Part of a small language model's weights.
Size: 21 layers, width 160, 2 heads of 64, 16.7M parameters.
Each number is 50 + 15 x the weight over its row's rms, rounded and kept within 0 to 99. Layers, rows and columns count from 0. The size before them is the row's rms in percent of the matrix's.

# up: layer 14 MLP up, 640x160, rms 0.156, rows 610-631, columns 0-159
# down: layer 14 MLP down (transposed), 640x160, rms 0.167, rows 610-630, columns 0-159
up610 090:56 50 35 52 20 36 63 57 52 52 47 56 35 62 58 68 63 63 70 62 46 53 61 53 65 69 46 65 32 37 63 54 44 59 82 42 45 17 71 72 14 46 42 83 75 70 73 39 57 59 26 28 56 59 51 24 48 41 37 55 30 45 52 44 54 52 41 63 53 21 65 63 37 65 50 55 65 29 40 37 26 57 42 66 71 71 60 46 63 23 38 42 30 50 52 38 59 51 48 40 51 49 68 63 29 37 73 04 52 37 62 49 54 77 62 51 32 38 47 53 48 47 38 49 51 54 40 42 45 55 41 12 36 57 26 75 38 53 47 43 44 21 73 42 74 69 70 59 41 43 45 66 49 73 58 75 56 51 23 52
down610 100:75 40 58 45 73 47 21 65 48 66 42 58 35 60 40 27 62 30 22 46 74 40 56 18 61 36 81 60 62 88 41 31 51 33 14 34 46 47 30 42 50 51 54 30 43 28 53 53 55 46 54 90 29 56 60 43 56 51 58 33 51 50 51 56 62 62 42 48 52 86 53 65 64 55 55 55 35 40 38 55 56 55 51 30 78 41 38 51 61 72 47 44 49 70 68 35 31 43 43 46 30 53 67 53 64 58 43 30 44 40 57 48 36 25 31 40 61 48 51 47 59 42 28 30 68 39 41 57 43 35 54 56 60 40 73 27 63 77 38 79 50 54 41 87 32 57 29 41 70 64 52 64 26 50 43 41 79 49 65 76
up611 099:52 68 54 52 55 34 39 67 48 65 65 54 48 54 87 77 88 53 83 48 23 49 49 38 62 34 55 43 38 59 69 98 40 51 78 46 51 47 39 83 34 63 35 50 63 54 57 54 57 37 60 54 43 57 33 47 44 30 78 39 44 38 47 31 18 58 44 35 43 41 23 66 47 43 41 49 59 48 41 51 60 61 63 56 37 34 32 27 50 33 49 63 51 55 46 49 30 60 37 34 35 42 48 35 70 40 37 54 14 64 57 70 69 69 52 46 37 29 46 42 18 63 40 81 47 68 42 67 76 45 47 45 30 59 28 57 68 62 42 38 61 47 48 31 27 43 73 46 35 65 59 62 75 82 49 46 45 47 41 47
down611 087:66 57 59 46 56 62 60 43 50 36 34 43 79 61 40 16 37 26 50 64 35 35 31 57 49 42 43 61 28 41 41 27 37 81 27 61 48 65 35 21 58 47 69 44 43 30 20 62 61 46 34 58 38 76 36 81 46 67 65 21 61 69 20 48 82 41 55 70 24 78 47 67 47 48 56 62 49 54 44 66 62 44 52 26 62 54 60 73 70 56 61 58 48 34 64 50 64 30 41 67 43 61 59 46 62 54 32 38 64 48 60 42 51 47 51 58 74 65 68 38 49 35 61 23 66 22 69 33 43 46 59 54 64 42 49 58 23 55 81 54 50 62 52 48 69 45 41 49 75 68 24 44 37 36 62 37 22 34 45 37
up612 101:58 41 43 61 65 49 54 57 41 43 60 71 61 50 69 38 73 81 48 51 36 52 54 49 44 32 77 28 28 48 67 35 59 53 42 42 41 53 27 13 48 34 28 41 51 30 52 40 37 55 61 33 67 26 56 42 30 56 63 47 37 83 22 48 51 55 50 39 46 76 53 61 66 58 58 36 42 55 62 43 70 15 41 53 38 25 39 33 45 63 39 37 47 43 65 60 65 61 73 29 51 45 47 50 26 34 65 56 50 51 59 32 51 28 59 20 55 49 49 72 70 62 81 45 37 53 47 89 71 50 68 46 60 45 25 49 76 68 57 68 69 11 27 51 40 46 76 45 70 48 66 70 64 62 35 54 55 34 51 33
down612 109:57 68 41 37 49 70 51 54 52 41 43 34 49 59 48 42 15 41 56 57 54 63 44 54 42 64 24 58 53 70 29 59 54 38 68 56 55 46 53 69 44 74 34 56 51 53 62 64 44 24 39 60 45 87 72 50 61 45 47 66 46 48 62 44 61 48 56 48 70 29 25 32 47 42 53 85 34 69 29 30 34 70 51 44 50 60 41 53 53 48 62 54 41 53 14 41 40 13 24 68 84 33 51 57 45 52 51 56 66 65 42 55 46 50 25 69 30 51 65 49 39 29 22 50 38 64 35 21 50 47 53 72 36 70 67 49 44 44 37 60 60 82 62 53 77 72 33 55 34 66 07 35 51 31 59 35 54 77 58 73
up613 103:30 79 78 41 65 45 30 64 47 45 28 52 57 35 42 37 73 32 31 49 60 19 67 39 70 29 68 38 55 53 34 54 42 35 36 50 34 48 42 36 50 82 49 48 42 45 50 38 54 43 14 58 58 58 45 49 37 27 49 44 70 78 66 58 39 46 38 46 47 76 78 60 71 30 61 45 56 53 55 57 59 60 34 65 50 40 42 41 52 49 70 62 27 52 43 52 52 62 47 29 36 40 53 99 53 39 49 22 52 16 67 53 64 63 45 58 38 62 39 47 39 50 70 39 45 43 70 57 78 55 41 44 27 59 57 73 28 82 68 37 64 57 66 49 31 72 67 34 54 31 63 35 51 55 32 86 49 51 32 54
down613 093:74 38 10 48 27 47 72 34 38 51 68 49 68 64 50 67 27 70 50 37 72 51 38 57 49 62 53 56 47 30 42 63 65 50 62 63 34 49 56 51 30 42 49 59 66 42 29 52 45 53 63 30 48 68 51 64 48 59 46 62 45 31 45 55 75 34 61 67 49 43 21 73 49 70 39 50 25 53 39 41 37 04 68 32 45 62 77 23 38 40 39 37 79 54 66 47 54 61 68 56 55 61 55 00 63 64 48 77 57 65 57 60 55 28 86 38 45 45 49 42 47 51 17 47 45 63 45 47 53 49 63 51 74 50 45 24 61 37 22 65 45 40 45 57 58 56 30 67 34 70 38 64 45 46 70 34 57 30 59 46
up614 083:33 30 71 42 64 51 43 88 51 55 53 37 74 90 64 29 62 52 57 18 46 45 65 41 50 49 45 61 68 78 45 60 65 34 31 46 26 41 55 47 68 69 67 48 41 39 46 67 44 13 65 41 47 36 11 58 37 49 35 54 70 67 61 51 61 59 39 46 66 43 50 82 48 48 63 74 58 69 37 37 36 47 52 40 70 21 51 43 61 57 40 15 56 59 60 43 40 57 16 60 30 26 54 59 49 48 61 56 60 62 58 45 59 30 55 37 34 32 77 25 36 56 60 74 44 33 48 41 54 19 50 61 49 55 32 51 72 23 33 72 46 62 52 42 32 55 52 74 41 45 37 44 47 47 40 46 47 44 73 73
down614 083:54 55 57 44 53 35 54 43 54 56 50 33 59 27 43 91 36 66 27 68 49 47 50 65 46 53 60 35 52 34 43 62 26 39 29 42 46 65 38 41 25 22 46 26 73 41 71 76 40 56 71 61 53 42 30 58 77 55 41 46 57 28 48 38 50 51 62 59 35 26 40 24 73 69 45 50 42 68 69 54 62 31 35 64 60 62 51 49 65 31 25 51 74 18 53 56 49 35 68 81 52 63 45 54 28 48 48 55 55 54 46 41 32 56 73 67 44 54 18 49 55 46 37 58 61 46 46 70 39 44 57 85 82 69 60 71 42 78 49 29 61 24 45 32 58 47 44 30 52 31 57 49 42 41 57 73 88 54 33 62
up615 104:51 55 53 73 61 56 60 50 54 41 35 42 70 50 15 79 43 32 60 41 53 52 50 32 68 31 62 85 51 46 45 32 65 38 51 69 49 51 59 39 64 40 27 60 39 64 25 50 58 41 35 64 53 26 63 33 50 59 46 39 42 59 45 26 68 62 37 54 33 68 64 74 49 70 41 68 16 41 40 47 30 70 61 43 50 53 60 49 39 53 75 48 26 87 56 51 64 37 66 52 16 60 57 68 47 50 63 45 28 35 53 40 27 49 48 35 36 51 59 44 47 61 70 42 49 41 56 51 29 44 35 41 46 48 68 33 92 53 35 38 49 55 52 51 38 68 34 41 67 46 48 43 82 79 03 84 46 44 69 49
down615 107:70 59 60 18 60 60 62 36 41 53 93 39 56 62 40 54 34 36 50 57 51 62 38 33 33 60 36 31 57 44 52 16 31 55 52 55 48 25 56 85 63 42 74 51 60 57 33 62 93 46 53 24 56 39 19 53 60 64 56 65 64 54 67 49 55 35 69 36 61 50 58 45 37 60 56 55 23 49 70 57 71 58 48 55 70 64 32 46 67 47 57 54 55 38 38 35 57 66 46 43 35 73 62 48 47 50 40 33 16 33 42 30 52 43 51 28 37 23 54 56 25 54 53 35 63 71 54 62 44 48 49 60 46 86 40 49 27 43 33 74 51 37 61 43 58 41 58 48 30 71 25 46 32 24 65 47 88 47 59 65
up616 090:47 48 38 59 13 68 47 70 62 39 38 46 76 44 53 34 32 51 65 85 03 39 53 38 63 64 39 51 59 50 70 60 58 41 36 79 40 45 34 58 49 59 52 45 51 36 60 34 42 64 34 48 23 51 62 43 62 44 64 71 67 33 40 54 69 30 50 36 47 64 52 56 76 54 34 41 51 46 63 36 58 59 86 47 57 18 51 35 41 61 56 69 34 35 28 46 66 55 46 40 36 38 13 63 25 57 34 51 63 78 36 53 69 67 25 61 61 59 29 17 45 47 59 45 47 79 14 67 40 44 31 41 65 42 63 79 39 33 49 50 49 60 58 52 57 44 44 55 48 54 39 79 52 66 74 40 46 47 65 60
down616 083:50 59 48 48 41 47 62 31 48 47 53 61 49 48 28 66 24 69 48 38 53 57 38 58 59 56 60 38 72 52 65 59 37 57 43 11 49 61 50 40 70 45 25 47 58 56 65 71 51 44 64 86 37 16 34 24 71 57 35 62 19 63 47 61 57 45 62 66 54 61 32 64 09 62 53 52 34 48 38 71 36 52 22 63 41 54 64 54 48 63 45 35 74 46 38 48 50 21 58 54 45 63 63 62 42 50 47 60 59 63 69 57 34 53 34 24 52 47 58 78 46 26 22 46 44 27 30 28 42 50 69 72 40 54 55 58 38 68 51 50 55 28 27 70 46 58 83 49 28 81 77 32 35 41 76 42 46 70 68 51
up617 111:53 55 49 48 64 35 41 49 68 41 27 99 60 22 60 36 68 48 81 55 70 38 32 34 61 73 59 40 46 43 47 49 50 48 56 38 52 61 52 46 46 40 35 50 57 55 56 54 52 77 49 62 43 39 27 42 64 42 49 27 44 52 69 65 49 66 75 39 27 32 43 47 42 47 63 37 50 50 60 19 43 80 49 32 61 60 70 60 46 56 86 49 50 46 22 45 50 61 61 64 60 25 74 44 40 33 61 82 49 60 50 37 50 25 36 60 43 58 35 33 51 39 37 37 41 74 48 66 49 42 87 42 27 43 57 76 35 31 48 46 65 09 33 68 31 49 40 38 41 36 71 33 44 43 53 57 56 56 26 55
down617 097:23 58 26 54 50 59 21 32 51 64 48 54 45 38 58 33 63 61 41 60 40 37 60 49 63 38 32 53 62 30 23 61 51 50 57 50 43 59 57 42 59 43 49 63 59 86 49 35 78 62 69 51 38 49 27 28 67 58 24 54 45 63 00 41 70 28 43 56 72 60 46 69 57 65 59 38 45 32 73 63 45 33 39 74 40 18 45 36 56 60 52 31 55 28 58 56 51 36 37 57 41 55 62 26 62 83 55 75 70 36 51 65 62 55 34 39 60 42 45 63 45 63 32 53 94 37 28 21 46 72 36 47 74 40 38 53 36 33 71 67 48 70 33 65 52 48 61 47 50 58 55 59 76 49 65 30 39 60 47 55
up618 097:39 44 69 54 51 71 33 45 51 48 52 60 35 56 67 35 53 55 45 21 57 20 24 67 79 59 55 55 71 37 69 55 37 47 41 40 70 39 52 54 64 84 52 37 23 60 43 75 61 12 55 94 63 53 53 54 56 30 33 35 61 47 38 45 70 56 46 29 68 28 66 69 49 72 23 49 62 35 70 63 32 46 55 45 50 56 41 40 48 47 47 41 48 39 54 30 57 45 52 34 45 39 50 55 42 48 67 24 42 45 56 51 41 35 61 24 66 42 47 44 52 51 31 51 80 51 63 19 30 82 81 51 59 44 78 50 64 37 48 66 38 24 22 58 35 44 41 36 66 47 63 42 68 85 66 63 38 64 64 51
down618 101:44 72 34 65 37 52 46 53 44 50 45 25 54 52 23 29 71 67 55 29 55 53 53 28 73 63 43 45 79 20 54 58 79 57 09 66 56 45 40 24 50 49 48 56 68 53 80 43 38 50 49 68 57 65 52 27 42 35 49 56 50 35 66 27 45 52 28 59 40 61 47 62 65 41 58 29 50 54 48 35 76 52 37 68 79 55 72 46 53 53 88 61 50 53 47 51 36 68 27 32 48 45 43 47 68 57 32 47 48 50 65 82 35 27 53 62 99 59 46 59 49 61 46 25 52 46 50 40 35 70 56 51 52 65 63 49 47 43 15 63 57 25 47 32 31 54 53 46 41 52 68 26 54 48 33 62 28 35 56 71
up619 113:59 58 43 55 41 42 63 45 62 40 24 36 79 68 68 57 39 28 52 57 72 45 27 53 35 45 92 53 58 46 44 61 35 40 47 41 30 53 85 48 62 38 67 43 39 40 27 56 47 53 56 68 55 49 59 35 32 60 59 64 40 68 66 35 71 54 47 34 38 30 58 53 46 25 39 83 69 45 55 22 50 60 34 58 31 50 49 79 64 37 30 65 48 52 15 46 63 60 54 40 79 35 41 50 47 65 77 48 55 45 49 36 35 50 37 53 23 58 45 39 55 66 32 56 61 75 66 70 70 35 43 46 24 55 46 62 46 71 60 44 37 53 69 49 43 42 62 65 62 80 23 15 69 29 44 57 56 36 18 69
down619 108:14 34 58 44 53 61 32 56 38 48 48 64 25 43 47 51 67 46 41 35 32 63 61 40 48 57 20 54 44 62 72 56 66 63 60 57 57 43 43 40 50 59 34 68 44 84 70 51 40 64 46 36 66 40 53 79 66 39 49 47 46 48 36 32 51 55 49 61 52 55 40 29 57 46 64 13 36 63 75 70 55 38 56 51 64 56 43 36 56 77 51 40 72 35 82 39 56 63 38 57 33 53 49 64 43 44 25 67 50 59 57 50 39 32 58 58 71 43 45 61 54 36 64 39 22 34 22 16 30 65 60 48 57 44 59 28 52 34 31 80 47 46 21 22 56 57 44 21 61 48 69 89 37 66 56 57 50 77 83 38
up620 100:27 33 36 67 44 25 35 53 53 40 13 34 37 80 56 43 56 66 30 38 31 42 46 21 64 48 53 76 70 48 54 58 42 63 56 41 58 38 56 79 20 53 44 46 50 80 68 56 44 30 54 30 41 62 37 54 66 64 49 65 40 54 58 39 50 27 45 61 54 62 38 54 79 70 52 26 81 43 81 58 62 53 43 59 78 80 38 46 19 56 53 51 54 65 42 37 55 47 54 31 40 32 58 28 39 27 49 56 52 26 54 55 69 94 53 38 55 30 38 47 42 72 59 34 29 72 58 47 20 55 53 53 53 55 59 80 45 50 46 18 61 45 37 56 44 60 57 54 56 31 62 49 47 71 43 52 45 43 68 28
down620 100:34 78 50 50 42 82 76 44 50 63 67 77 55 47 65 43 46 37 72 49 51 73 42 99 46 38 58 32 13 48 23 47 65 39 55 37 37 47 43 14 74 74 62 66 60 53 18 66 47 57 25 78 70 40 57 53 38 28 47 36 62 46 32 34 57 59 64 52 35 59 35 46 42 72 44 59 51 41 41 69 39 34 42 51 24 59 37 31 47 47 66 49 48 66 47 71 68 38 33 67 61 66 66 44 32 68 64 50 50 38 70 51 47 42 67 57 56 27 57 62 30 41 49 67 72 44 46 54 53 68 60 47 28 35 43 25 48 38 49 75 57 51 35 49 48 49 32 47 39 64 24 44 50 23 60 47 37 33 45 68
up621 091:43 60 57 57 38 34 65 47 37 23 71 58 42 29 61 31 52 71 65 63 52 36 83 65 42 43 27 61 49 80 64 37 71 72 54 40 39 62 45 51 45 29 37 47 66 71 58 29 43 43 48 35 37 32 32 38 54 67 50 83 56 32 82 54 64 50 48 40 67 42 50 50 57 35 47 57 99 32 50 94 27 43 32 43 41 43 24 47 64 40 74 74 53 43 37 44 53 32 20 24 42 49 50 22 66 36 50 52 39 47 34 62 65 48 60 29 55 26 53 47 19 55 47 79 51 55 61 64 31 44 53 64 45 52 62 58 47 32 43 57 42 58 46 52 44 43 55 34 43 40 66 79 71 41 37 48 56 51 75 47
down621 083:50 59 54 28 49 56 47 37 50 53 44 61 67 56 42 55 42 25 63 31 58 34 60 56 45 45 34 49 53 41 25 42 07 50 50 38 42 33 51 55 67 85 51 20 58 44 37 52 36 45 70 52 26 67 43 78 60 52 59 28 57 58 58 72 48 53 62 48 13 79 55 73 49 53 52 54 18 75 48 36 49 32 71 47 45 28 45 91 56 63 45 33 50 77 17 44 49 72 53 68 40 64 54 37 49 66 42 42 39 51 48 33 56 39 53 48 70 40 58 37 72 35 66 36 70 70 56 48 77 22 65 50 52 33 48 53 73 66 39 70 43 55 61 55 66 59 23 31 51 35 14 42 47 63 65 52 70 45 27 62
up622 091:51 79 11 48 55 68 47 39 70 61 23 33 74 54 48 32 68 52 62 65 50 43 52 14 54 65 49 48 53 30 55 41 57 49 30 43 36 71 26 37 65 54 45 36 22 47 23 57 53 43 79 68 60 43 61 51 38 52 38 72 53 42 49 64 66 53 81 24 46 55 56 53 46 37 63 39 57 43 35 72 62 46 33 57 57 46 41 56 54 43 50 52 43 40 80 36 62 39 66 56 58 53 55 66 57 43 47 41 27 44 53 30 51 38 60 71 78 75 26 50 45 66 55 54 31 39 44 37 71 22 59 60 23 23 39 35 58 49 44 64 86 40 36 52 83 24 27 58 40 44 32 48 60 41 90 61 31 43 35 54
down622 095:61 39 27 46 39 61 74 51 67 26 55 41 30 52 68 41 70 54 52 55 16 30 35 48 17 52 66 49 24 64 43 60 45 27 52 77 51 21 42 50 28 58 41 75 41 36 66 40 63 62 59 29 22 74 22 58 60 55 40 55 56 39 47 42 40 67 61 31 59 41 25 53 56 63 67 73 41 40 63 46 46 43 30 29 20 63 82 60 28 57 54 61 88 67 59 74 68 50 54 55 29 64 41 36 65 45 44 73 52 48 51 51 33 52 41 53 35 75 25 56 50 41 70 42 54 31 58 62 68 50 33 69 28 75 54 33 65 52 49 41 46 64 53 44 41 60 45 46 83 46 64 57 49 67 45 26 64 59 50 30
up623 102:38 51 57 43 38 56 23 50 34 47 23 53 28 63 48 52 41 39 53 71 60 53 55 61 33 43 40 56 38 46 62 51 51 37 59 60 11 56 59 34 28 49 74 60 76 51 47 50 68 44 30 36 55 19 52 10 27 50 54 62 45 54 72 64 54 54 26 92 68 48 58 56 73 49 52 44 50 39 62 66 52 32 60 61 38 76 46 53 42 99 30 76 56 52 62 45 69 38 29 45 17 55 36 47 67 71 65 68 49 37 35 59 36 44 82 56 48 41 27 49 45 53 57 54 52 64 68 69 64 51 45 49 66 64 55 49 57 32 68 39 56 35 25 29 56 79 43 27 53 32 28 59 42 59 36 32 54 31 66 58
down623 106:44 56 32 57 68 30 70 33 61 46 59 58 86 30 47 76 51 55 48 28 50 57 58 78 67 44 44 51 51 35 61 66 70 37 54 25 50 48 43 45 67 67 44 58 66 52 49 37 57 45 66 67 72 41 59 61 60 39 74 47 46 51 32 20 56 38 61 32 50 55 49 31 42 20 45 42 60 57 84 51 54 37 36 41 42 41 36 60 37 00 63 35 60 61 52 40 16 62 55 49 56 51 71 62 74 66 42 63 53 46 57 48 57 49 64 29 92 33 38 30 48 56 37 38 34 65 51 65 49 67 71 47 57 43 20 36 63 77 47 60 59 16 65 36 38 39 34 61 48 80 31 21 50 43 39 41 36 59 46 42
up624 084:21 22 65 45 52 54 42 65 39 46 65 51 84 64 17 28 69 39 78 64 61 31 38 47 64 45 30 18 52 78 37 46 53 58 68 47 44 49 67 68 44 50 38 37 54 70 41 40 61 62 54 33 45 64 59 60 30 36 40 46 54 41 36 70 45 64 43 36 70 48 41 72 26 19 45 78 39 27 51 55 40 64 90 49 38 43 61 54 61 49 43 44 28 51 51 82 55 69 47 40 21 37 50 50 52 38 14 56 61 51 92 62 55 45 40 36 47 67 39 48 50 65 33 78 21 62 41 34 61 68 27 25 76 48 53 46 51 52 59 68 65 51 58 45 45 59 56 31 67 54 55 61 40 34 55 36 61 48 61 51
down624 091:44 66 12 67 40 69 55 61 51 55 47 44 17 25 57 50 42 54 27 52 38 32 51 44 54 49 75 59 49 45 36 45 47 44 60 65 23 60 26 41 67 72 62 51 53 49 63 65 30 59 43 45 27 65 36 30 39 90 62 53 21 57 59 36 78 07 68 41 31 58 45 62 39 72 45 38 74 75 42 48 46 70 51 37 42 46 60 35 37 35 61 47 71 37 79 41 33 41 51 58 63 85 33 79 50 63 58 37 47 38 33 59 35 50 64 59 37 63 68 64 74 55 22 41 52 36 56 55 61 45 36 64 40 63 46 62 50 39 65 47 44 56 28 57 38 31 56 50 34 72 63 26 41 45 62 77 54 62 67 39
up625 105:49 32 55 43 59 56 63 54 48 48 44 56 57 53 12 53 52 39 44 21 64 36 56 67 65 84 60 46 48 57 69 82 75 41 68 41 49 35 44 57 77 20 70 43 57 46 55 47 20 65 82 55 31 45 46 37 75 58 68 47 21 32 54 35 60 44 49 48 36 37 19 49 52 46 39 72 39 37 46 41 33 37 41 42 35 42 49 36 35 91 33 53 50 60 55 38 69 66 66 58 32 80 48 54 67 55 71 54 84 28 29 57 31 49 47 60 66 32 41 58 69 38 38 47 53 37 54 23 79 63 62 46 55 55 26 47 63 63 68 26 33 40 28 56 23 45 38 61 45 59 60 46 64 56 58 44 58 77 47 57
down625 106:51 52 65 45 42 61 11 49 58 38 38 46 39 42 40 33 58 51 59 51 36 60 34 62 37 75 72 53 77 50 54 35 45 71 42 59 26 69 38 88 63 57 52 30 40 43 54 47 26 18 64 65 19 51 74 68 46 53 69 32 69 71 75 59 56 56 57 45 39 66 56 61 39 33 53 25 65 50 63 32 54 52 94 34 30 37 68 52 59 41 54 56 41 50 38 63 38 47 49 37 56 54 38 60 52 27 49 43 35 48 35 29 39 68 24 67 22 52 72 09 23 60 67 50 55 70 54 65 23 49 44 49 55 41 51 61 45 57 52 42 45 54 66 56 57 42 40 27 53 60 32 77 35 86 63 64 43 63 64 43
up626 095:76 26 54 35 35 38 50 52 19 47 50 56 76 37 46 44 29 58 65 93 52 48 60 34 47 44 59 81 51 45 75 23 30 46 44 69 49 78 67 46 61 35 30 22 48 68 40 68 80 36 81 60 58 50 39 46 57 49 52 49 64 52 31 55 53 80 43 44 69 65 57 65 54 39 43 34 39 17 17 60 58 54 80 20 83 58 52 49 31 46 62 31 20 51 40 40 46 82 58 20 31 31 64 58 52 46 64 46 41 66 70 39 53 58 49 45 51 46 64 40 54 34 63 42 35 62 42 34 40 47 65 53 32 31 62 54 49 61 54 43 49 57 47 60 54 58 45 59 40 30 62 47 42 41 43 54 86 42 57 63
down626 100:37 56 63 62 45 52 23 30 44 44 49 49 39 47 70 62 74 49 36 28 53 36 29 70 46 43 57 13 60 26 50 83 40 54 45 46 32 20 24 67 50 64 46 78 68 45 70 45 43 62 43 46 33 55 55 28 73 78 11 40 26 39 56 41 30 18 63 46 82 62 70 40 58 68 58 53 76 73 40 38 53 50 30 56 37 60 57 41 60 37 59 42 56 49 56 29 59 38 61 42 35 48 31 75 76 53 44 46 56 45 40 65 58 67 41 46 55 50 52 63 71 66 60 62 50 39 42 38 65 47 72 49 51 83 37 31 56 68 52 61 72 47 48 51 57 58 34 38 27 18 49 62 86 50 47 41 42 64 45 36
up627 111:23 45 41 45 38 24 85 48 70 62 70 32 48 46 59 57 35 09 47 72 62 34 25 60 37 62 50 59 50 33 57 41 61 37 43 53 65 32 34 59 39 57 48 57 44 68 33 69 27 61 40 49 65 55 52 44 71 37 50 52 62 62 40 60 57 61 51 37 43 56 78 47 64 54 66 41 51 40 53 50 43 35 69 51 68 67 45 46 58 12 44 26 42 61 43 63 46 20 43 37 47 58 24 83 63 78 55 56 50 46 62 32 47 39 33 52 48 33 44 38 41 79 80 30 18 48 55 60 38 61 53 60 48 47 69 56 67 97 49 41 37 47 70 57 29 23 67 45 57 33 53 73 66 72 44 37 39 36 78 47
down627 100:71 59 52 41 48 45 40 54 15 38 30 64 43 31 59 43 59 82 49 36 62 56 68 43 53 72 12 62 44 68 49 74 51 32 66 40 48 42 52 50 40 55 24 42 49 42 41 29 49 45 62 56 43 51 37 49 40 57 39 53 26 27 64 38 34 59 41 53 66 30 42 67 44 46 82 79 50 62 52 42 38 47 39 67 30 30 48 54 33 51 52 66 47 44 54 61 43 72 54 53 70 53 55 26 53 41 39 65 54 59 50 61 31 65 43 85 45 67 71 58 64 40 43 48 43 88 53 39 42 48 42 43 79 80 36 39 31 01 62 86 37 81 28 30 48 49 51 61 55 78 19 58 42 43 60 47 57 41 36 61
up628 090:75 32 35 20 36 57 55 61 36 57 59 72 59 41 54 37 54 47 42 31 39 62 57 49 40 32 41 55 33 53 44 21 50 61 31 50 52 55 60 62 56 67 43 53 58 54 50 51 41 63 40 66 50 51 62 23 44 28 65 29 45 35 42 16 48 63 58 62 64 39 51 44 60 53 38 72 74 33 57 26 44 56 33 32 47 37 55 50 54 37 42 69 34 69 43 77 42 52 39 70 54 36 73 32 58 37 52 72 24 30 62 41 60 78 46 51 64 44 31 29 32 52 33 57 80 57 77 23 47 79 64 58 28 50 86 56 73 41 39 43 65 59 27 63 72 49 54 26 51 44 59 98 60 33 78 61 52 35 67 41
down628 084:36 46 53 72 53 48 63 24 38 35 37 66 83 47 52 53 51 71 25 66 62 19 58 42 61 68 89 41 48 58 46 65 25 61 46 35 66 36 44 25 66 65 42 43 57 65 60 50 50 32 62 48 69 20 47 54 36 46 37 51 56 59 42 69 50 44 58 48 49 74 53 82 59 58 67 37 46 50 27 63 36 47 41 49 50 53 33 58 60 51 46 42 52 50 68 57 81 44 57 54 44 57 41 59 38 57 48 73 42 53 44 45 60 29 49 40 43 54 63 45 56 57 65 77 27 77 43 53 67 48 31 37 54 31 21 56 08 38 80 79 39 48 38 30 43 78 32 75 36 64 51 13 54 51 11 50 52 44 26 59
up629 105:54 58 42 82 72 46 24 45 34 52 60 46 36 81 36 66 59 37 28 61 10 72 38 57 56 52 55 48 36 31 57 40 72 75 48 33 46 29 33 59 60 64 66 32 47 33 64 56 41 52 72 74 76 51 45 65 51 33 80 51 41 67 53 30 50 25 08 61 29 63 57 47 60 53 44 49 96 24 45 38 27 54 47 56 68 70 42 59 51 55 49 49 43 69 48 64 68 39 43 48 41 42 44 35 50 49 46 74 49 53 42 53 64 64 67 48 38 36 62 48 44 37 42 51 44 51 62 11 52 41 50 72 41 47 47 27 55 54 35 57 44 64 70 48 46 62 65 54 63 59 37 45 40 68 36 06 16 60 59 44
down629 101:64 63 39 38 32 65 59 57 45 81 57 79 53 30 34 17 53 54 40 60 75 35 52 54 34 42 37 67 64 50 15 39 71 31 39 65 39 62 49 48 70 63 32 64 27 66 21 48 50 65 71 69 38 36 31 75 58 64 45 38 31 37 28 59 53 73 50 24 47 44 61 55 34 57 68 51 39 50 58 64 39 63 60 46 20 39 57 78 63 45 45 58 43 24 27 28 33 49 31 63 50 50 53 57 38 56 51 56 62 55 55 32 46 48 44 55 71 52 65 63 47 13 63 43 91 56 31 39 70 24 53 37 48 36 44 65 31 76 41 36 69 52 39 47 41 62 25 52 46 56 83 52 61 53 67 55 61 51 56 73
up630 092:44 32 56 42 41 55 67 67 47 39 95 61 84 58 32 28 64 39 79 42 35 56 68 58 38 35 65 53 57 51 44 67 46 51 78 59 49 61 75 50 35 42 53 39 31 57 63 30 76 61 60 43 49 48 53 60 17 34 34 54 65 72 45 27 67 53 24 48 66 41 52 52 64 60 10 42 53 19 28 23 45 58 66 65 45 46 47 52 48 60 36 65 48 46 37 73 53 47 24 54 46 61 55 62 77 61 27 57 61 62 64 28 55 60 48 38 43 31 74 63 63 66 64 59 45 36 32 38 75 49 56 39 50 27 51 41 42 41 58 24 33 55 49 50 43 35 77 56 60 55 69 60 28 55 36 23 48 78 47 23
down630 090:39 57 32 61 55 61 38 54 66 53 32 77 46 47 58 57 53 35 35 77 54 66 29 77 50 44 46 52 38 42 46 51 44 47 65 45 66 47 55 53 66 49 54 53 57 51 57 64 57 57 32 44 40 62 44 17 34 61 29 53 47 47 82 48 43 42 52 20 25 52 52 87 11 53 33 47 54 54 54 49 65 68 35 34 62 50 61 54 55 36 84 33 78 46 76 19 43 71 63 52 99 46 26 59 19 56 30 29 66 69 50 64 46 40 53 39 49 56 41 71 53 55 47 29 35 75 52 69 38 19 40 62 64 66 30 57 56 56 52 68 32 49 54 31 53 51 42 49 23 64 55 40 59 30 62 49 16 37 60 42
up631 086:40 62 44 60 42 49 55 93 49 24 56 56 40 63 39 45 46 55 37 60 72 45 60 32 38 65 53 67 63 35 27 48 32 52 36 84 78 48 58 34 46 50 48 63 63 36 40 48 20 56 22 71 55 75 66 54 52 44 46 67 61 18 55 53 44 54 54 44 18 45 64 50 71 37 50 68 31 67 77 64 35 64 72 37 36 54 60 48 44 35 48 38 35 38 36 65 40 59 38 80 71 24 48 29 61 87 49 36 53 55 43 57 49 46 51 65 28 50 72 29 48 45 55 43 44 75 38 51 43 63 32 70 31 48 55 24 45 57 42 45 29 50 30 49 56 30 28 54 53 43 23 69 18 65 57 64 45 69 78 64